From a checkpoint of a small transformer trained on Wikipedia.
Size: 12 layers, width 96, 2 heads of 64, MLP 192 tanh GELU, vocabulary 8192, 1.93M parameters.
Architecture: LayerNorm before each block, tied embeddings, attention and MLP in parallel.
Training: 146M tokens, 9092 steps.
Each number is 500 + 50 x the weight over the matrix's rms, rounded and kept within 0 to 999. Layers, rows and columns count from 0. Numbers have three digits each.

# up: layer 7 MLP up, 192x96, rms 0.329, rows 77-108, columns 0-95
# down: layer 7 MLP down (transposed), 192x96, rms 0.219, rows 77-108, columns 0-95
up77:513572400486538545371561428496475498462489562544460487393499506569427507589368551454443553471559513505485532494496547544478476528525505497450594530593456595580411526456492422540483503563511589563448500516378434531492549531521568503419497492471571487404474486478545526496442487481441562488
down77:455537453493447621497454481463514466556514440483434479541481438505439447609547475534443553587482571507479512512452524466452409612579471426339510536444633402524514577459496524456449496471625468488493460460524568424544481487562578404520459484583491490439489617447517481486547549486516575615
up78:563349515467404580451432442516434541519607417530455473540464464452476512497423527591537596578470466424587549533530506536493502373450519510468448498505586532565522577457503518504464478443537483514496454609499519645601430470459541499529410418541486405462552549448501572510432455519558506419
down78:437454498480461533478525521465447540591543477464410466554569506481538474491438441502505480589559510544536501554497467487495561376583573448466305489452433420460540530449490502483461520452499525504618533601464496537531560462557476460501501496438489464523511568558491483488427530535602508579
up79:588519434532458427486465541516370638533475544438505497468490461567455566530501523419555423375551506562503547490490467458478496556522502473508546555516527499481489594534492639536479499452545452478511497605660478504482549469418453504455429468502530444414510534524521581451607467441422545440
down79:408482589387380581520561459542613553551458491490438422398532545527527454537403401591471543580483492550603519466561530487553497494490515480478395569465462470505482487449476476463410473495507461515472510430528606559439506520582566513582516538459536594563411428545502548511420468484542406553
up80:544511573458555503463509497535476543524417455451460412471501471522502491592490445569522519544461512508386494491528643519512493498513571433511561523453491515574479460594437514581495555500477552439545428530392514545435555441475530578450570556470429392486445527447554519490519447497505539479
down80:454500524550563488438378501583475542508526476479454542552414515509434533491483526424625447416461520451510604498549498514531449489561518489514439540493491426452449447427613524448476550552509565451433555580526534542543408563467569551537514505451586463477479449542474493354493511607551493427
up81:526492517548508457463488452435559594481456525593463469526478425495478557482417466452464564509458505452502407499569427472509441512581490558498482467535571476456531518477555541474510501539540519517478483563518473506511526524542439405454518556503520505509457492521455482573579538412491538491
down81:496511497505488508502521520503522539547529426493498571489466492537512497504496519421527506500494434516517479502553486500488472462435491525467497493467561521464541505504543505517476563515542531538497440481509488498520469481516446469519457547516419503507461474475492510577503547504419541500
up82:468468566598496476494523550470468580547506584494523494483512441509491480526485432478430557520546501482584512522443481462467547525502509474459533462541435529567524471581485531518488468417527413484447459485508603571539446408417523503447561501431495455549504506543472443493488520543500475534
down82:511453443478522510470486519491544462489502465513543541515494542540508539467455509512555490479528478516514553460453512460428511477481492459466551549483529488467508483515510498512505520505525427539466516519530535477496460543476482501523415456628448537504484535487543538539530472491489513484
up83:476441485496476466425480475448516505461546542533493523483468484475542466477556445514486440525554532503474487571546463504445476471447523517450458515447550494537499536539582611493515516501465595479489502484452600475498592587452489484433533546548528502455483436517515481510471540494444498473
down83:516501526486436481442498529487492489449506520527507546491504522572556521505450526539529485447492525481491461466486487547489497445505511498520500550466481592499529480505529478455543498509525518537515479523526517455533462483441545473542521459537424461471508465480526469533563528491460478490
up84:462436589499456463472555635491436558531468546530574510529508450547387456474466516514585573529542538507463545471448462554568444531527517643551511390433576600460454539555545514514581447401431516488471577465509517501432479402557530464495493371345424512492557445495468481479491488424462569481
down84:551505471433501540556542500514549520512508485482412615444533448507532528533446407403486437491508544497507527607513471493554458488479507573381592463536481441435501581469514545532471444490494443519589516462424511559447468481515450488478447454582503536520484458511521542495569527486438517576
up85:521537501461430544519505622490533471495532451524440537553513565492465530529476538501555460542347501455505483492636530465570498568592555518406546517475542536476503526482563489565533530558462457437446489489475451525485475451517565458469475541443432468474466479444480531509503370466461538458
down85:425504522493456450427549487549543497488517548393467483486440458477523593540512457375582514554480500503455528477439493471466496483429567534538496495521507482497493458512578511507537515584455452562457516546490506559424558481541610458527433556519469460534489517504492454428495637568496476514
up86:602473520538516541440445484487490548508543490490508577451489522467368517466467469524576487509417494530458470502455526519531448526515559439508487495552458537446458521436533496498484497475544518549478471466505457484452539649506461543487457503564459486579497517530497586459487464511582573536
down86:544589497535481396474454471475468447480432482538460473510510476458546543474519470486507474477471509452485495467393513497507480524536502491590520491489518494475542462506499494442494497601523538511545571531570513442444582498561587542502462474467417588548447497555477475575490445440540552454
up87:528526443490492533511468517578585515534481488555484442468569499562455523453474492450520546504517469464491512533443528436539457489504572524389452560573460444441461501512446472530493491525439505476497497549516498528587486451458526460521487512580589568489421479452533481566508461446462527519
down87:562484504519505462437577475499444490488505441459578557483424467464489544440468591497480511552493479497497433478540500554495526526575485493530507461513465516511418474530496521445558515520502528530515462471528475526532497452552439581495473482550427545473493472455492462569615560483476394490
up88:474588526544499445526502507508485484498475501498473587517497464384569544512482476517524482513491488436438473480480522534411421530516499490586566419486503540531472543499440486482521441488519451559530424527492450442536476577465467542492493555559448537450533483545558530483502532477558530420
down88:515493567484523487513461565569518550420493533535460547499486499466494543453471492496502454478516470526533459497550510484534482463441474503478529481489539459552540481490483492487510470517501478517519528418473523501512488543508494499533518508504500506465458510513484519439537505483545516500
up89:543481565498463484527493563552407470550499542527579443501533497459492539509432489477396531492435382503511460500523435523540503569467452482399496543517536510540497533439509454523562523514482506421540412497492451556486529515533536600504467477593441504550516468427457422546473508568537542561
down89:524374622471441453455511512544497520482526532499541415476449587431508521503611480543550469433413428473431530476405594542518506448540517561527433540440520556457489436520479510512524524520455505517477627527499480532500550524457514487512513453483524436428496441473475589540521466527476566489
up90:573504518531479544515404539581425501493492550576482467495517574550490444551449512517440441552476559439505475576573451469534493458514525478577471450542502544512460512513427520425535454532504508430435529464457434534520439513509560454533484444511532457503547456516463509538511511561479424450
down90:520491475552536514534477460445513547544531529460438514464497487495570474472517449558497425532513564530508474501474453583512427550515500523504475495524492367510476546516536427465506539459515509455515474520524537470464436465460441518543519541517495512450548500639464524591499468496481372571
up91:531485522525362476521502610482461513388615508541540436658412429510495550533496475489500546488537475581377532573519562496438445506477478545511437488484612544427539550414376525354544652451485480543564458508503504568445645472536543489490421402590470496515410562482590552489522487435523409443
down91:543513570367561480569461460460500580463544556465468496410492595404520489533523527482624453346453505491465526628570448568515348417526553413406455595572505519552464478449428494503521350517442537516496559552552526443486436524531500459552505538487582454410498591500509469491433470499573607550
up92:514567467526491488449515509384423478535524508482498580530506491603519518555469540508459467458484475479560525485516471419529503493433585556518534443470505494512512459469518514607512417505427554507500482525482551543467481494457528559507504520509439481480450533526423478486521477529508530567
down92:494516430525455510471484483471504459568515554493508461502525460442510498501559530520532461475472546564454538477449471469424499528502466488539462522530518525529436484456590499505496567506528480556488510532612493418490535516487520485527457539499444441526533465497551520532460398432529431546
up93:467564481470512557501490563541511583493456520501448482541445476515498556552503446488356481439475486535384407451600569502560543578462526454449584473475507521527370464535505472512501509508527562493488470575513543545445464526499564487508558386514526526459551374579564500504493480563459394401
down93:452481508532571518604487544461535490505555507497373482483525565475525467515505450496431506442560540574428411541508524551473465439410469559421406509504533475562434501513608559579445519564476473519512476443484521530454516481507468493602547518463516467507475458588520590407446411544478517575
up94:509486558576511549466500406449562562436496558504521441481508449553483554529470486519459509470519443473563530537522538444466514538492448467528472541531476458525524552447499491469460527479485474466472488468405530597474551499517483502493523442506509469474527532486469488509556523488602407540
down94:470447527415488530471546519487512520506497524477437549476524506540544468495548526532489538480504509511495518489459493507434482484491458482529509475468500478528546515456471458507502478531517519538468539536553540477501462481466458555540495502515430457477491484470467482595537551502472472534
up95:633600392590508556486515523583524556504571590476436511468554451510492572520572580445600597565541489529416396564482585418480484562419402516359523625489446474540416482425511444473490524593577505540490371477372400422496524438447530521446611589467511372550519422384527479420402582521494440542
down95:473473347457558401516412628430544528502579468459474463448631470434477555375602395548497627529469598572535496464471550479510516677568341420394487626526585443548556475494494453484523590379598534416455361459519488374509548488524488514455512471570497465601570420484574507532551519472493458580
up96:447569467496467561526519547536480436489494513528459489430552459499504545519466489459486460505456450468517400472611504516473529475472463522435486524526458511351439564471550506492500531522558504441524544510434485477522513520576536467504540515442510526540552517497514540499490453528553528520
down96:502518569479553446466527570563526464450504469497490513528479541549471476402502477527516511533485432522516502500507493466524528515529476495556510496461522482475519464519487521496460478497586503465549523503474494539506466430471482525550464495481444452493502494470487550532532493516503478531
up97:499456472514548528519472493605512445531478446520460552542515510572493484448465532506555446513464437459521512564471481506469433461505513530493449488507526472520497508473508510441522509585521590479548496532553438518507502526486468494468465482560549493508572472533525396516488433512472516461
down97:484457534507505487464518496486534487507518518471534490492535499495523472510510478501475525506518501550542490554544506487540543501475491485480487497513532545416524421550475475519527516530456448480392500495426583529539458505466486534515450556492426462493421515577445574512483510552453485496
up98:403465561452464542506554570551486549613486472510417464537600532515584472487523533602474564527431454488448503461559549537497536477445529495435438498427607606511505580431619462388482474375438491479405485443568545481484444541517547552429489465473543540527457498435555530578451530404407450494
down98:499375510530403499410506479505503491633608543547487519602501524525548554576434617526577440555486483505553373516465492575400444501437515434489451595506456526559465476390527494514472547496420483497450551524363442571521471574548572441417507569494548480488420535573427535546395475583393410537
up99:569554488499531578489531432570453512532578469543557516589560551463506519551495539478459481495508441567497563520429525423478511487393400555510513441565516426484406475438554516448475633445539501497397447430578408462434534512424495578466520495558495494476514523402585491550488537444519511517
down99:509551455542513604429500506548430575451441563501523482523456495571558547478375529549508451472513556555542513585501553522495520453431499509482450482506539427494466459471539415475458555453521419476584475498521548487431495582567451495519488536460400527563532551620532433480520461468495480324
up100:581476501498510505521497467488449505502491519458506411529491520530478508489567534590536507503475488477555563393471476424456466436423526478455452505522545508529562484532462444446511503441492508585452516475426622555598524570499431459538503511495554425601467552496530478450494559456474480524
down100:520470532497546478566425499553535490509502513486478486527460496509583481476561440421496435436423553514411501522520523513478458542455468452507547537504513523495476540485587638519542458468482545485515492571518500508473490445475512527538429544427384508474544457541475546500429470523446522545
up101:497467578484666557519425597516527582568561514523504518488522464419445524546554471548426400507519498499502542537466495389509498454433458520418452568449476460424566484509566558503520519483564470620438524554449417565483503447481457613440503402542461537599473547452459572449461362538449495387
down101:512544485464551541523489549521527481512552489464431468474438441413480531625548424480481398508464479565596545504484543411476534472451430532464577563551575398456516477512573500492462544468453506591548494495530611500465508526511408500472466500515483512474451518588455508535444424524440484571
up102:457489435511547567559486521535447436446484429511469504520480462568561578510494496542517419511498466477570500658562530546731418444623416509525542514521533525517470543536457538455541486459573437443515503536558469594524424496456465512440533490513389505437523395495557469424460529456433486394
down102:493454522486463442501532548575516430506545514517450498491380488548541530476547524558587438449489504400468597488439472445450500560490556465494610554536622391405576479487367462572385538391485472438553504444451500473444534551516465421410550537606496407555612471554505475607498479570533570531
up103:576491574481429479488514429454421451473524576429489558602475473512532501541499537537530594508544544536449548533518466390566510523480581407484502508511398543457458455458570507404490553575606497499607396468453451499601610523554571446472440501416494498501485581386508534384450499574556511389
down103:506599445502513473519464528511514434518468379524491416470527524411539500552480518424484491564570357558550438507405445513463490484521450565582625599534498376464590547587492455559549492553542534459474584484524469545431555488410329513492504549492460482548611461463487501475487554481512448594
up104:544511516454516500449444478406546546491464403516484524520535624515526587517492525544513482493428473548488538515558549502475452493444535517469418504449586589543577533532468525527565484498406432505443412486542457504473483563484543532511511469530500411505451484445430529471478498549569480490
down104:469520482529529457544453519465463486493466520457436596518503493402561480496444531439562450542546505526490442446441466465468454480407537517530537497522450509511480532557549458607494537566414535480478550537608508504517505471470490508531513498489431540476494519505601445442532542465402615468
up105:461508538480586591481420391459406535518513452571526482482474513525500538473494439487495503650491529448489484530420481485452525505455529512513510452536460502440437574549418515527552489417488549478459506515629493498512513545609532473414452561487557492488509497528535558451488515562526406476
down105:517463498526488429474542477512541416627479565521503481549453546429547452512558607462492506449446507594429569505517469595509466451568536436601529521481399526539465455526552540482463526567495530502548578580494484439482464449408491468509478438505496483474436501432483455542451454448526458612
up106:465526493495491498513523517526423457510565585493533507460420516402538486491475462509505537481526472505510522479525458538426482494468519507520510447516508551460482559450486540523471430469523484491450453545436504547498488457456518605444484540424551479545527599522562507550502543518477494491
down106:462484495456505536507554556467501543433512440467495546449552510514503499467542514538545497535529455543517447510548496527522462483486481452474474479466490539478527500450526479468481472484504544510503468512558519476527499447518543521468403501522501486460496514468549514507501492522500501522
up107:456490525532486497497523533470536549533468428403585547481533488533458505471487476510599459573458518479582579494479492490503412498507531492469516483457487505537511529539457608427462487514439435515434553526482542446561470480466571500492562473468477408537471390542581539479464478501495508454
down107:509502545490554427460576477549495458498481473496523439592456595475491520516462522523449528489514467501406440489532492527463520463447481558438551469504388550451507443481509505537493460500567547518529552540456510507427547526539455582502542452537449505478453607431508510603523443452570413545
up108:583540484537442541508417525527530438538538474444461415547589457525587469507518467530455441478486626520567446493546494453500461477521555407495474496511532525506485503450499516404521511412548481546435456552434487482533565581551498516487454522502503427497451523559560543534431417555466418475
down108:473494518513494454439581525445488472445541498593547418508524554511511558524517586500547489524500452377585445559476506517468521457476584500515434507528468536464471498498515526469471502502369505489526565521477565534451416545479454544516473440471443528505430559631438528511463475529543452493